Weights of a small GPT-style language model, trained from scratch on English Wikipedia.
Architecture: no biases in attention or MLP, tied embeddings.
Each number is 128 + 24 x the weight over its row's rms, rounded and kept within 0 to 255. Layers, rows and columns count from 0. Numbers have three digits each. The size before them is the row's rms in percent of the matrix's.

# up: layer 4 MLP up, 2880x576, rms 0.128, rows 303-371, columns 480-575
# down: layer 4 MLP down (transposed), 2880x576, rms 0.12, rows 303-371, columns 480-575
up303 103:123156118137131132087098136107148119098174118158128141159132106125119120135107092112124155138142161157171120120130113134148088125163149102146127139152138166109106057124104104180152121111157144125117083147121140110150140082097111148124113157135136115095102120114148086132153107150130092103
down303 104:140095141144149141145098165114139121119098098134125185141106122159090125102156155123099142142143143057117141136147062170112120128160143150172093159162123104156134110118164142151181097172150129137107127117147135114137126182129121121120136125105127157123066101156131121095107147156124148113
up304 101:098108096144152101082137132126147159084117133137117119105151164102116107112125136165120150142113131158127101155158149111103078150144111115109156056092118155165177120145136124099137162139157151133155107136112180151135138132169138108151082088092106175114139130133115140166121157096101110096
down304 097:143121121140134104136122091111095112119124114131162136110138126109092133103155141127143134160115138158117124114129145126133116082087109142188087136163143137138081133095045088151112103149139095133152135130145113165153165130123111116119162128067165123138124108080129120178146114103116115133
up305 098:143064118121177141131137112161153129110122118133069120158155124096142115116153162154121140120139169181172138115076126119163107154162124134133154115122140119126183146127120098096160126158139119151134093109115074078126094122112114114140121132083130100136125124137115083103085161109112154112
down305 102:154160104110166102102134156163129106149086118113129134123118110146133123123063147119110120113102134162114119123149095122181114110109122136084131136148134150115140157124125163168109134176153111149165135118137139134157134092145104127148153131152137134097159130137104126101113140149123141093
up306 082:133109106107139118096142147158160152094116147094131149120131159125089119132154128095112163095128148131124135115143123125132172131104132099081127135130137116116137113136142108136154122126094098114155134157076105082100095147118133129108175135166137149117106114119156158127087133147193121111
down306 082:105091135130136151151087135069095133197155143138149153131143113147126118137144157147166101075108121131140143142123094138136143124139168100155160112167129087115105095149100131183151126171129125149079127090131114150083140162121115099139105121109119136096097150131132148159178114127130101134
up307 100:145096122124113152112109121090136127126130135134115087132142121117101131113106153146145117118137138115152110043089080188174133129118120127146118147118118155096146155113112143129102140168178150153186135133116149152121120097122127145133142131156143126168148149092137161131123079133110147090
down307 104:115145117131146130117141173130120158155168112131164143141131143118121138117090152136141124135107132088162138141134114137106165073126148133166153109170127141132108164127127082161141164144189155115110111167117105062075150112108124131142112122172141114151120124119121120107114102120141099151
up308 099:118099142110165121140104138124152130144147097096052162135141123126074104108142110122119145128123143099095126189104118106117137168143101103135084102149119088141138094075125119089125123130114096135096143127163152107129094166108150118126107096148128162155159135112133162144131073164158140153
down308 100:154126133120163105179108161131100114106121118152157116118158159142113124155142110134108110113160151133137176124152127129151125119104061127106134134097107151105127081137102136135096125131161087141121087146168157092155132125115133151160096117123100111113101131116132103113121153168098084185
up309 092:130101127150162124111154111133158136138126149101099073159118168126149106138100133076146125122186118147148124110093133172130118095135127103158134162105150123171120116129140188164116155105176158132138128077134139095129150152138114151111154151142122146127115069115095159153131172138094132126
down309 097:133091174163040140144147135095124143142109116082088106121067141143168147083124131071119071082134127111136132126163157128166112084134125131154151131155108104149125173164126143179120128130112076110135181131118138098160110128113161149143121123158097141137125106082164147157122098123097169139
up310 106:114092113108137093130165176066113139148136170115131108132102138128122162084126155089147106169088135150128095130149102130092141131117154117130167156145126096149113082148140133105142147091130093108119100108142081151147145133139074105089146121139133142077096162137122165117094135151083122131
down310 115:117062112119146078071154114148123104149112092107111085154090160117087101094143144173165152123144107127139125109120112107108133116124085123105116132130148108135131112113148138122114139092128104102096125175092169163127097148106091129106152092118165117104121102153145159136042136134122108148
up311 096:133105116109153095163125150148164155109126127112118141123168141131103111097124090147114111120118125135135072174136112168154108131145095137102115122096132145097167128117137150117131108082146139135135195116100123120149140104140119135154110142063093081144110126126157121145084114159141119097
down311 097:152141138156139152115164154121118154099142137125156094118158162150129106120144111165094124121080130155122115148112111129122097124080099144126119190131146149120150119110112105145104123162147134123113103132151125120179090107129136170163126143104112106150142113161102168141135113143134123100
up312 095:160154135159131144094170150101151146167079131096096121114140150126118151144133152142114134123112136124122091122138110144119097103139145155134121129115171132153125140152090136154135125113106182122128117127142115170139162127102154143114123099139138137143126093123112091078111122128176144125
down312 097:085156160129138119135121121121175120156129131129170155137149127150132090120125129143139154105142121119113154109121109122108111106125116146098129105134138082106091114145143111154140090108118094149112135160169132143117102133150123131122165125150099190083145158116105100126112133112128126108
up313 093:100096155136116127099120106123103110126112149169099105163172148130168101100136152195153135115126141141104108131104140158120132109109159134121169181164120128093097104115149143102130115120130148062177107135168159113165120115109114131149078145121119171145113115173162093134130111107104139165
down313 091:114158118106111106119148118126150124122096149123084161137093077105111139072094113115123153113128093145165121135120130169146105138150105113121134148156122099132095118135125120122094091105116090122165140128101101155152142122126125179132123099124149076129147138151151092160113113112115150099
up314 098:107147081131097165145130143150107161100125133132080155109140136180145177138124151128080116093125118131116096122132145139137116084122069129161125101134131115121075139134138146100112156135118139127155131127118119155148104160128115162118138114104116127129110105144110196135106131153126171149
down314 094:128139125151143165173122138124124091129066136134114140165154114117143113088095096123111154118126128143118147171124119134130105163130115115102141148093144174232153090109096131151128131118159132154101103125109125179123115126139103148091104119127135112138114124153118154131100090155118173137
up315 100:125105124137113167100103067135143162123109126124123074088129157109074097124130110185096083116133130114121110136138165119133135148122154087165092114130135125129162106095157149127072105143152090107128144142159170129134167109142129146154091183154107151155082146179116147134154135126118168115
down315 101:128132120136070115081124135129127125129123120166133110126155128140103138128158094121160138140137088121131097132160155102145134106130165146131109123087161138096115115159175106100144134104083158148133055091147088131132092139049141117162155109102102154147112168133155110137142127090138111121
up316 082:113094116112120164141142113136109100074121129091112107142105103139117143101127164066152132132113107165138105119175178147109135147126156131074144166178143121086150131104147167130144145136094167109099051145103145133135138147144136129134112110100136109110125160095142118143095166139133123151
down316 080:139118127167156124145105104117088134127149136110143132128122119162142104055151103154133171088104134123095118123208112154148102103165116089189123111143124169134112137128128128187110110118174124154154124146134101109142124141144089112143172120131149117148085148116131144100156141156125111131
up317 088:158139111139128134108150145120116121131148101110126118099077080118103094117117117091138085135124158135161167136086077148152130078150141096151105135141122150098132109105115141178134157115140127068090069116140102140101116109095133112118111162099079129148138137107122122152161077121126118164
down317 088:167086146099128085073133122117107103129142140149100139107176122092118123104090143160105140128136114154097147135158152104098132139145141142090094093109106113107105117134153188152106156107120130161165112119152194105127111117129110122107163113125165138162105122135167095103082146132150139147
up318 108:116136136102166127137126102100147106082080120147122153100127116165110137121117167170129130140143157166115135088178143133111177120115152113106103164143139084094094134158157140141112156108107147142108088156126140134134131101116117120113114122138116128134107121115135198143114108106178135124
down318 103:142157140120132121092135117159092118172197144144173097132132090148139135077140102095159139133159127120127145138144134173085113109148189123156153131098122133131155137113129155103159091108127132107120119133124135104133119161136129123136100188094120135123134130108108154149140159161140113141
up319 093:147159087161066157132136096162091110110161102103098171113122146117114164123097101157121146149180093147109105147155137144147164138153139158092134154135127134125147163113158131132132091143136139120152144136123164112147167116137104153122099103063118144100129131141124118148165115147134183158
down319 087:136110122111172146138109155126153093173147153122127107118125084142178150179175101150112163099163169144103097126122146110173157101135128140116157087102127158136157144120128132107126127149175131119144104142107157145119075136157120187139112106149110097152096128106082090159142098172112109189
up320 094:149128148137111115166144143112122145128096124114089113156117129109143084167109147110144140091145139121098142129113109129138133121148167152171140143159145153091130126097159115142132117091152155142149152120152135123124134103108126111141119105115107119085121122147095129126154116125143127134
down320 093:083124119103152102131099136116111093090134112156101125155157072134090165116120153119099109124164162120108140138152134114125096100088142159145131129108097152151139131137144135154134134106123131152130104076123140152151130151189153130100124081140156090141139113160119130163149097114093148156
up321 095:149080150143099142158140107155152167140163131145099159113114116129155156130113112143140093118142128139161109105116100128133115116133182115118141158129135114056114162121132155130145160091120120162100096122134128119138085121124121094114127150099096083171107153109148113085148099138130127151
down321 094:060153131112124145136103123111144157163139143151157128139102147120110106116107111090116149157122141135161148145116112092113138148139127136122144144157118157107114125107134168075115122129125152142095091157115075118121128131171126168119147168147121102107163158143099128055130121103105131138
up322 099:176088135136151146127142135119119150130123136083116133140104134158100116109182129158156129164194148145174154082149159138106129121105122109133142183127114108152165144138125097158119105128139077147123093105121107191118146087125140121153112120146086106172107124103162132137109124129129152137
down322 098:123073161070160135119106136142085078127136158157111140126119113114120144149107104131114119129104085126134125108102145141110125144134121112133145155110140153158108129106145096140093145128139113134162136138162138143071135138158140146120121113144124093133121104161141095114122115122131119120
up323 103:131146136149101133142147162131138139123190122125124146111109101113105148072142126127156155165111101130142098117137126140072086128151129144154162153124138113122115127127156132075099124136119167131200125108103089116121150101131092116138119121169108150164146109120098107124148120113118118138
down323 101:108109134129088113106108143123106146105105130116130119129117136153132149114139102200141120126106147118145095100156117135134135154154103148143139099180141154151110173097151143146127142116141117113132122128127055154163125068198120121097144105115128150133105118167121146145151115097145118146
up324 094:104146093112112146129162097125111114142135125079151109122132119157137155126157142118152137150160118107154177151126098165123090069162147140148090154114130090067130189160147129126110124125138134158105140106103123133122105144147084123099127132115098145165117161104086154133118117156167130139
down324 091:161099155085110119127123202149097100114118133083124119158179123092139150139133119152138147124142059117177142165107171137147141127105096155125104137126144115152165131142122137131088141120096157126171146126112151126136102119136133127125134103127112127125122119117105161111115093126096159122
up325 107:092133127142132107125154133146167141143142082114132150138113141095113127126184089141093124085133120086084117148146126200117116140113148139089140137108163128138139166133143137148143140149153168120080091131144104126146158126142119147112121133122143109107168140102134098180161136139159125111
down325 104:114117126135132089127122101114144111151091125172104146097114110073143097123095139123142065131108100127176121145066104121141188127114138121160099114140112114149105091146148121142119121133139094141138096112095129136140132122095101153107114153109125168164144131125101181124112126160111117138
up326 103:133146090085100156128143128098104106105142119097117127140142177137114137124130086101178141103144108120093154152123095116136099106114162139117147144103118150147131145135130122124137151110147120129123134130096141143146074111151095120141087127143142144145117160148178108161138136074119089120
down326 103:123135135148147137147147089142136138126109132139070136145113096087133119158134139101142125130117150149142109168117117062140121163103132114091114172125102092132122123118112105118112113106108149166123156130119091113106150101146120170104148067118154088156149125137100163138119147112147117138
up327 095:125153121115103124112115135121151128128170123092138169137113166164137127108152109136122125146132115119160121103161105122107118123105158163125092096104130157135159105116148125129156087087109129116102116147139139110120125143142146149192166141092134177154166121128164147168126182102144109143
down327 088:126134163118140108089116131176184120066134151145145074105159146097127120107101115115116114122138110148171148159162103185139144101155132135126138123087139114113140116105147158178114099116106104153110148133151132151118058145130110107120175085155139103131119126121159115110099097136082124098
up328 105:159152136128112093124146110094150139147095116098114125113102059135136156108146116081165162127102085114079097188064163132120113108152133113115093117154183127148113121115130137115089135105112129115115187123099113102146093093111122129135104143112131132155098113135131102141072096136123089174
down328 107:115163125135146142132106185123124135182132121118102105132113134127103139159175162154117129093133117082146113124152134148156103123140143109122140141146114123127111122103102117165141141150130140109139130160130115158098118108128138129174175157142155104117170125092077082158141108163143132116
up329 105:154096064141134116158138082125173155139123166138110129133102064155130126138117135139107135149176107090134153166150155119086100124130083159135148130116131142136127097155128158099132146133131169105085096156116142112120131140119110114107116137109123108131101118090123136135156131127101128165
down329 116:178114080138121113136088102129130166143154124167111091151108138124071152134152143132104145109108135159163139139094124170108130083080116128129164147129101108145159141148139183096091098147120121083148141121105096112131127109106184139144105128151162125165144142119065166105080130170101130106
up330 100:100123113116123124137110118080134100140112118108096146131125147123103105165173146071136075106147148120182108128120151087129095090135148124127097108141079142128137125144136138115160157173146139148049122181117151082124106167122123105095138135162138170140107158104153078116112158166120135085
down330 095:124103107140167112123134109133113120124114172155134104127133135122106150069097110151138125141115084100128141125116120135103150139141142148149132140124124179117150125133138138075151117124140124104131147163119105113086135123110132143121137099112101132115113096130123119116121136108118097129
up331 092:094145134108121112152157142146135130164142106138150098098111131146102108161117133167125189128125086107163137139168117128162168129149169121132128124089114123063130103138159166135104144136109119104133138118140173104135126121122131130134145129097136125092078160137150168164108128172133106111
down331 092:100110089128123131124110113101154137089123097119110124145101093123162111115141129142098118125136140139125138077124148123102106073121157098110131110121137131127160135132143175164103125136150128105101115155152114107140120116140116112105101117154139103172179123122138096111127123108100118111
up332 094:158129141135105118127097137179190135104118103120124134160131161087135159128082146126113112117107105139129149106158145132140180143078137120172141125115146097113134163116169114140094139105141117107134143096077124135118128132076191122143142142096095147125148158136138102126143124117122130131
down332 098:087121119178171146154120119117158104173156117155128120150123106117139128131115132111100177072097122129071140102132097125151116122137086108123165140117111110133117101118107149154121118088133100169133105121114112126142080111144132156140105113095133126139115141093162111150106142109124131149
up333 099:165139082116140143115154107139143147137144112126155167114122137124166163169114115159091194179115139114132154162141112108106138126173111076143142073124125135108119089118170108132169109105153084153109167124076129125117105078153149124120137126086102112152150117151106154137133112167146131152
down333 102:151083125138133097110127125130156109119096141158103093133162116170112095117126090160146114135139153162149120122154111081103099071126118160114127161154170111126128099118105137111154139122126117063152145096175087140138094105152162088123072134125096135150130117106118131113091115127108099133
up334 085:068132152114084171108155142105135132125145165146139113139025096095101125160164145081135133135161105186108126136133156161137127135123171137183132118117133145181122097123081136137085093122136122158172141122169084148109138134124157126166117110190135127130093138135093147191104143141147141108
down334 079:121104171125132054129117130114145140178163148155089106119122135144118191115133144155161117111136113132146121120126101123153132141115140078131148122116134110119105148092155127131153100106163141103100155100128136113104156145174114116117108149112139095124110120095144092141136101112164165139
up335 114:077154149147097163126113122122183124133085108127077123111104114135116152118105125160131124132133153152100138153159124133163128141090132171125070127144137162152152118178132140146134123113106115168110168155133118136108122146103143116134135087130161192103112100136116114105109144117134138111
down335 112:129118138141149132158146145160110129168133156108090139140160127115133096090119131110155141110103115163156123121119144111111106128171125134123139122100121088152101111158152071164128139131121140115112067102067161115120103078100122127082150111108130120142158129077127152128129124157138126156
up336 101:117061105095156117118151124104108138128092119154107102118093103128104104137105160153073163072154145144105148150176138132167099172110113132156181134120138124126158166171175182097111119071155126103137119146201126116162108114106091118142138132083166117139084153140177187141102139134110112121
down336 100:129122124097133080135115148125130119147145111142143095142168104134110129169106085070107137108109140103163124120140115086158099072094137144124123102121107093172155153112123116097131166119123156123118101159166138160121175165160100158147093156098162135100127109111128115117134086128131142187
up337 100:121115136138107125118133109132112111119138137153116097114167161126119161109123136128140122136068081165125111146167139154179148126100121129112114116132150134121135135112166102093125134111122124137101152147115167097150136090139123123145142185142140103141108084091109118133155121129143147128
down337 102:115104091095141109084134153130118116121140110113131153144162135119123113099114140100092151117129086137159077107104129117113111115134100067120134110126125168158076111130188130115085155142098094127129189168140145132110152114143177119124122112092125161173139168105121138114117135124127188129
up338 082:098131120171126134126117170104151111097146135172124085128138124110165118143138112168122126140147117126115141160120144138088153147124157140154123130157153123164128098113125144134109122146090123104131192124145052138139134137102136151132115086114142130148073120149104125135154173124104136135
down338 081:127103129141131104145149146117140153120142149142180153098124132151093149125134146157095147153181095155168135107085103107152117121121179119161129152128100156132127128145142154124131121088159123101129093085135165150114147133094154151140137162116141179137114120146158132148115112105153080148
up339 095:128163147153178152118132120093147083124119123182149127151101105150119121116125151098109131139133130118122167134133116126143109142150208093150097134135107117141142112132144112124127150096155112107095154113102108147136106146114134159150085097151103146145163103163107137095104122156124144101
down339 100:124097134138133132153135096120143157126114132109093121159112124099098124085142189095127128108133079116166172136147137128154088100089085126154131149121111182105137129152150139130121120153142148157171093123141130128127116111157110129104146125159109166136127139153132135145139169170119206123
up340 096:114127100111150153128144146126098112149193151074120115137149125130107096125101107135154096156113113078094126155131125146112128169116150150133119115165120133158081095124141154104129155152113101139118096131159126118140111129087117117158122135136102109209168124073163135122124118145139075096
down340 097:178119114178159159174135085134154087104133128123151101175137148162119141101095133111131109126105134128134118174098116114111111142132135159108107124125147129094127132155131126117140137090097140141104136122120105127145101143153135116083171124143160091165123105072096142112073136137158117144
up341 102:105142169113156161143136126160146130101115107113092150145127125119142114134120126096140085116085121097145169143145134140112140077114167155140111088166124158140152149129133118155113144127140111106105111150096162127163167132163109137166053144146111106130097147157129074123106148098184112125
down341 103:171160121102131135097132128086139180156165154141098117116129141167143098132135120127115139060116162131144148128124139143164076135148132087103108099141096118110120136147088111063104092095150116146141130125091136135134125133111108109148155111154135145112162149119123116121127098114123099138
up342 102:078183138125096176142122126129140109115116129135143138177129120153091124107108165151158095163122119135118128142145079093148121115152177158115162096141102141138171145193135150103139100121121154121135129158137153116171177125143136123133171133119127146112117132101173163103103129088110160096
down342 100:147148115120134105158129121122159090108133110100114094115119141150132152116132106153121109133181143154079159116109116133144149137161160138138074137148136143141144104164166133110143139123134169117129137123138130103121155083145108140093154120127117136118139154129139138154152111145066127100
up343 105:143164142174139125131159099145137130132147115096101117149108124105174168124107074126113104133141104134123104139107133119137121150105144147102051129137142130104130119125136136153124144097128120187122110103150141126128137122089104175146209106184111125126097118159114146130123142108165045141
down343 109:126070084153119086117144105131106135138140089162151162150128109130108083108108124152122126112132168123144127121089097095138122149137173124105156166103112164133088169106150105122129109142117121134102085181146137115093158149130122155173069102133144130117058118117096080156145096138120100123
up344 097:164092107104124099094139069102116139115168102148121124113098089160161140149100113123170103082125122123150117100143126111130108163095154139076077147138133164157100128158140141164147128163164114112129102082139133157159142170135117153161120119133073125163097116121130115103112152141134061147
down344 093:123096126105145105131122106107138134176154110137164150115107137101140160101125107137123134115161122175126106130111084172100121140142101158109137143099130100151154139118131124127094111131098120115116144142127089169150111093135115096150131103155105100195134106124167129110098131100128121117
up345 106:170115120112096113102121093081171132136160162120162185114081122144087163155137152116145135123127146154143145125099111146100098130137084112117116141178124146093131081135122128145110149109135101148110173123094118169168125106121087127148113105117093116133103146163166091154120113125137144111
down345 101:125115093107137132063104129137142065156146157095125131086149075104077111133116148132143139127121045118148132138104120152082148129112176125136121141091120161152102141139130133107166106111132128144163055128120174114142130160143115108124126119125119133103100111110170140065169125132117175130
up346 101:113142112120150107115134105142150119097134103140124123112115106116121115151084113155087135105148144170107140161146122126120145138137121137088123189109123098114155113079133082098175140171114148117116155124111122120121172097133109072169145120128135143156090090138155147132086133154107092168
down346 097:104141157121126119140102115156112108112153120146141116131109098145139138145152131100130135107161118109119116147120156142115143118113126121110131141108080110100143131124100109105123172152177086129115149117125117087165126098163141110091147092120128124100137172180114147143149139126134168175
up347 102:131169105143086062145122118107203140125161146152105151068156137121127138124133111073138122154087097171093139164083140111125139086114119148142171157148125130152145131124144125114132118149130096125120116110132121136046091114132130131103113141135147132129133136139151131154140119139096139113
down347 101:128112141116096144117121148126139122157186146115072129115123139167130162112114145103056133124119086125110137134123128111113129141128135147135115145126139097128163143112065086098093158119149121100114211091096112139116113132120126142121131122157126146112153130088138093105108105151124155115
up348 103:111073116145107188160117122093155139114147122124120151123093122110135134135145138107078128138114110177161123096092160147138156128111116129107109156109130118146144168090081140117152159075127094121177085120124163147133139131112125137087119109148099122112159143116113109098127104101153146181
down348 103:165152159114125134184183117079111122167113123144153134079167118150154129140115106084095129132120090131119113085096110093174153117112139106103153171081122107113154136055105141103136100156122128162101132128131129140109148186104160128109130149089162091095107114129141100148164119117137097115
up349 106:129105109139139122154142114133147099144143105122122142133126064124093142167122112167136110130137134118147138144101110135163128146141083146116103153076143109140141157127162144164121138127094103108155128139101141109114138185066142125144104123129115109116138098123071165125096145082148157133
down349 111:111117141138085105130178124147134160096178125171101122094112127115111154125121128113108101170149140098161124137119121108131111161118080102109072138114119104116137160069151136155168134122091112131162142132103140144150149127133137096079115128137116090126103107117106111137114111122153133140
up350 105:107086138116123127152143121166126094106173129151149149166142099098146150085142112165142130113129120168125141130154149158126132102136091171103101119110150136091130161110138118115128155144115175126160083117150125116133088170145187131123141102099115132155129092147119117100132140129174130090
down350 104:186135134100127157159090129066165163156143113171175120170088122118123140142111158133106126117160120165140136125091172129187099137115130118180127112169078120112149073125130125121128177161120138081139140145101161100130138119175155123134123156129154169110141141119150138111129092135144095117
up351 099:114136129127108130156118051177085114081111157106128119179165153137122153108111149177110080124117162121185129100119116109121106114112108122128105153131129139108130154110125152140099115158127123121104147122110123124090146106167150130095090111165145145152131117172118167169129152084113156144
down351 097:153132152111106154155140137089128139100121111117136107147096127137134117127099139159116127110114125163147114136117158135103156134100123092173174135134106115115151093110121100117091118114121122120133130128162102149146131089097101116116159134140112107145118122111125113157128125089071158114
up352 108:139134143135117132166121132085087108149138106145092114127096105116146114080146144124146109123129156137133148125142131163159065191112111099115095155108134129128158101154172117114140114146115172143130126106128066117155101137125128119135120119118147100105064105086124135107144129100170135145
down352 105:128126157186094127092150181100150148102128120146140110106119100130133127135084135138122126157065108108130138122129161136157106130127126128146086112104138136156169071106141149132102122162130167123137126137100104128123091114171154105149081112148089151114144121097141138115129095102153113176
up353 096:125085168113100124127160103174137115133154162141139132217074075129152119136113125147118158082144141130118124095143133140141158118117144137138117122125128123164146100126145077130140189128125139119115104068132098115159133131134128127111141101100172119147112161126146134172109118149107071139
down353 094:113162087121139131123133127156085122142096119165119108113147097115132104165153147169119102131116160144130162130145097098148112071164132119129089146078120133119129130090096138122136157099152124138109106128150084146142140129126129101134145131112162133112105052094126104141119128102152143136
up354 105:115127196175119093117154138086131136115104158145119138122097128096107139117168160150130080141119103150142118131118159129125119123103135097177088080116139120111121120110129121127101116156113105111130133132106152098133135153146128107096117106143156099104147124128103150123135122133172161137
down354 098:095103076096113106106169121137109112128117076109157156145115081111104101127095142163131165131088145146126116127105115148142150156125123123179082148104123140124157179163102152161140143165163091086127129114147157136128120168116162134136129159117155111159114110107125135161126107112126111123
up355 099:147092146120139138134122080174133133115127098129089133131105123123147117174117112141127125133163140146141131150127149113096108109146115100130143102144117105137150138127145191100087129124100112126116135151120071125121133112162142136116152148157096085132131133122135129124112121094099111111
down355 096:108172144153145137158136081138114168110083134127142102155106111113138105088156104116172146120149058143143146149115101141146076082120148089112126117155152102121142098142150130106123161081150124169115149137123142104162124132114083086130173127081105138117146130083108133101131129104141127121
up356 097:153143102162177115153080131124118116173166131165143146119150144154149116115119185102081089126126177106154130111119170092171098106087135122145162142130109121154126145126152116142159129128117096137145126116125139069070165136148110137097117128124178181105117075160134145154099168148095110150
down356 103:149103135136127101100144124146062098127151124125145105142135157130142123148107093144157095112125140161118131173141101155113117116169104092117127114150115135122115119090112090181172110102086130104158076127097100107092123120140130129089137135117170145199160132137105112124118117134141126132
up357 101:111117159118178165139125156102127144156163148126135173152122164117115164139114132102117141095119141140103151144127094136119118112130125126117134095144115141150111120131169112148103101142133112124061124129083134141141127123147130114118142087145093092108128139122169107079089120121092166083
down357 101:148188156132125134172118098130081105131120135142125165106121128151140133104105137145139133132142109126117141131164138117107163122124137152095140179118108154136084080102126093080138108108145115126151163116146120137152160139120099120133077143134165110133094142133096117102131123107106141129
up358 102:163130096146149133167107091120164117132159159149116126161130119119092165141116127166131124126121125134192128146113140153156103141155115088087139112160104137120127121147149135128115129084127129132140109100151145104128161142124138141143118167129135157116108135147164153148096128149141155137
down358 104:107126130162144135121116136097099117134128150097117110112109142103127132106132131163120192117102134115160110156099092144121120121176115114052128133121133114160089104159148122165111099096096091161111134148132110145103109168142139141133148122127149154117130174133120155162163139119126102143
up359 090:099153119153156137106170091136146096099076124112116147120115076141140147110134145143144141123126151104120165112166140166111136097109129183129100113155150124159101110098154144158121080146115124109121161126119174125163148101098173126121132139121156118200143157135101146101108122126134118158
down359 092:132127106119093123159107129173129119090132132083119172142150151135128159153141127185157122116123130086107130130128104187139117106120138150115133125114113105102125110127111087168153106099147110142154094089100168154181161141103066115125107148108148113149141115133156120105126196106131090128
up360 114:198094093171136138127105098137181144105168110137125106168127101091123115141170136174124110095131148132094140127090173151100117115125076166144109144122163105098120122133155100114105106148125186118118139137146135137099148111112099139081136133127131131116113115095091133139099132116143157116
down360 117:119095127149103152120131123140164106141120110115152121122078162143146113121124136110145093150114161123122124129133140079118128092172141115166129163119125101083158093132142158129104185123131162127145098149106157151120128146147135187089133120096095094135085134125135113079183142148127154120
up361 095:131142150107157133107143133152212162157157139121149153159079177067132131164106139125112140146118109108156099115128121160131154118136118117098111130119135134129103095180121161159152162127112115129089143179123152100137135109097146149101117139145112072158162113203133154171130139129154134135
down361 097:107089126138066126141104167157129116135130073153155101098140116137152088102120166140168098164167142123124143093150139169124084118185127124144171190147094172089101143214157117102142169118147144164148176132109114176137120104109125141132146119104106148126135129106153102118116151132108158126
up362 110:137130117155125148166155099155110158117105116094121106143141164199099123104105180105124077117137170158152147130101097138149143159127113113119169151114131144114141138151168123176115136118148096122143170093150102098130156102129129101115090151182132116164171118168147124160109156132127111124
down362 111:111166107143129108112175123118154119088148207090115163133194111155123127121139124109127112130124134138167128134113118059138140102094101172123130146143148131151124083117130112104119115124169075149099111109099076137143121152131124147121094131121141124132124131105160130168111128150149108112
up363 089:162087145147099144174131099143124137156160109153144151149125119099114147139109120105090137129148117136123124168154103152109136161115129114147120151115142111138105123118159117122111122135159166113143137116127091090156150085137109147074128131144123140143109097130099132106143095179095125128
down363 092:106139097099148110164091103142121097104111120116166139104121143121158146137130135131138151118126145133139108153135123157121148143136117145104151127118139117138119125131126106100134124103073103138118122162124137114127125139090176148124108121120151087098162154107101112153116113158161148175
up364 083:122112102133156094122145130092125101108085134127129097105159149122070150153148116169118124169125127111142165158162096166118095147113126154157145114082141142115089096120141111124179110109159171162157144147152107124130123112089137116120104117172141123118150133154171084128149089144171158130
down364 081:167126080110149119138102167190148149172133097126128151131126150150132152147135131095120100141100109120118095119119117106142134086136121142157135098073153124107163172145140136136118123093129138134137157121110103102124129182126129129134086135085163083116101133152109087112152120120126137157
up365 096:133127175134117106095138125127152145150122109132117142134110166096189173144137139137121088118153099158114117125151114143121160120129149121113108130125094156098162117110130141116085152157104121138156132134141096123143122125123122107084144111105132110137092099106143167095149096149158134130
down365 093:149119104087136109108110135110128110118114136130141127135114089146137115155149112182157122110131128122151138101113163100096120115125135126117135116089104121090121103143136122104143132117147082106121125112108135152119119117116138128117129130166114140141080151109158160151136143114136087149
up366 104:145108115142134181127081145144128136079122091166118121097114151101147152139118152095106076116119144132107125116090189119147076138110080122125108131096127127149133091102135111099127114198138161102125112151124105101116108107119074146101133109112087157113158098146081117118097101134179141092
down366 102:135134086125160147100110149127087114092128157183147145167110157129089138168135114147117127140124165108120124134170115104115131121134140154113087147152131109105131121097169118148143158153124128098123103121130132178152076111153108168146128124154133122092067135113139144130134145115147158096
up367 099:109119132098122146142146117121109148146116143131107149145159135126125123082134137121152109134091142119151106068160121158134175155098144133122167092108109148110097162180171105207119122105128149115132117223162134117151109143117122101178161092155118152132097140131138164109138175128136141136
down367 097:071130095154136130126122116108105115108066160134134132137165128159094117158141118145116143116181146096134143131171146122078195092130128105161153088128121116098081147091155098095115117110110131155149138097123139110121137097102094160109106140097102166166128146124140149135134077117089134120
up368 100:112112110117142108164164130156107149130085135133147124091098110125134102113166146130110106155168124113114113107128192181134093124097118181117147124123100135161120115113100119089134103128139132125123186098070128125129129101134104130106126143150129131123156142205140161142078131122102120161
down368 092:102157105102120147135124102143184120121119143156179120118104152088129099142138125133107131119142113144076127145112086087115118124181120095124146149093129100104067098132103173133183145134141145078122111162141106121122101136094131154094138108121146099105115101145111088112129114112111112096
up369 101:115095115146113118119147164135144119116143141149133123123162095119097162140109081093135130160150122145112091109134139122158118151125121107141139115097119136147134139147130119126178062103131119150109108131148136086129112146111120164135140148128111169128132088136112132084103140166122137168
down369 099:134118070134109158144137123154158127119145144164148092095151130135148148110083122114155123163117089135092154125186124126141097157147119126137112157086058132130097113121117131153158113077145145146101097109091128156156112127131114135151130146089094120134120120117101140145145092108114151138
up370 095:132165184124115107085148134142132099098113127135137154129115102121135139133156097167134150074134113117143130081181127128155080118125144126109118080118100103133124135099142136171166102130123118124099134123108146117132119167078103115134115158115123118115130142170128134126138122145148102142
down370 094:133130113085137096117130142091142100112144104124133154095121151088143117147119101106141135125111091137137106125110166140110087117114130086104110159105118136158120101099146117109136124117155104125044107146137107150132165123140107141106103180145091127131133125148139129122127129126096172135
up371 105:120097150116120093170108104122137087093067101095146114145133104107080112133132130121123108134187121145121173131136189143135086134127172148137162113138146159083094100125069142117128157092162141178152127140082109089073110092135129169079112110114140107125144119135122109127148119118148109136
down371 098:113138165132137158160101149084143108116131120133119118152137065068095131146119128109101035118128143149137107115113093071119122123180095170117106144119094084137079117110131083097134116103156147121155107106084123129133122126132142088140140177150131163129097090090136087127169123088105130113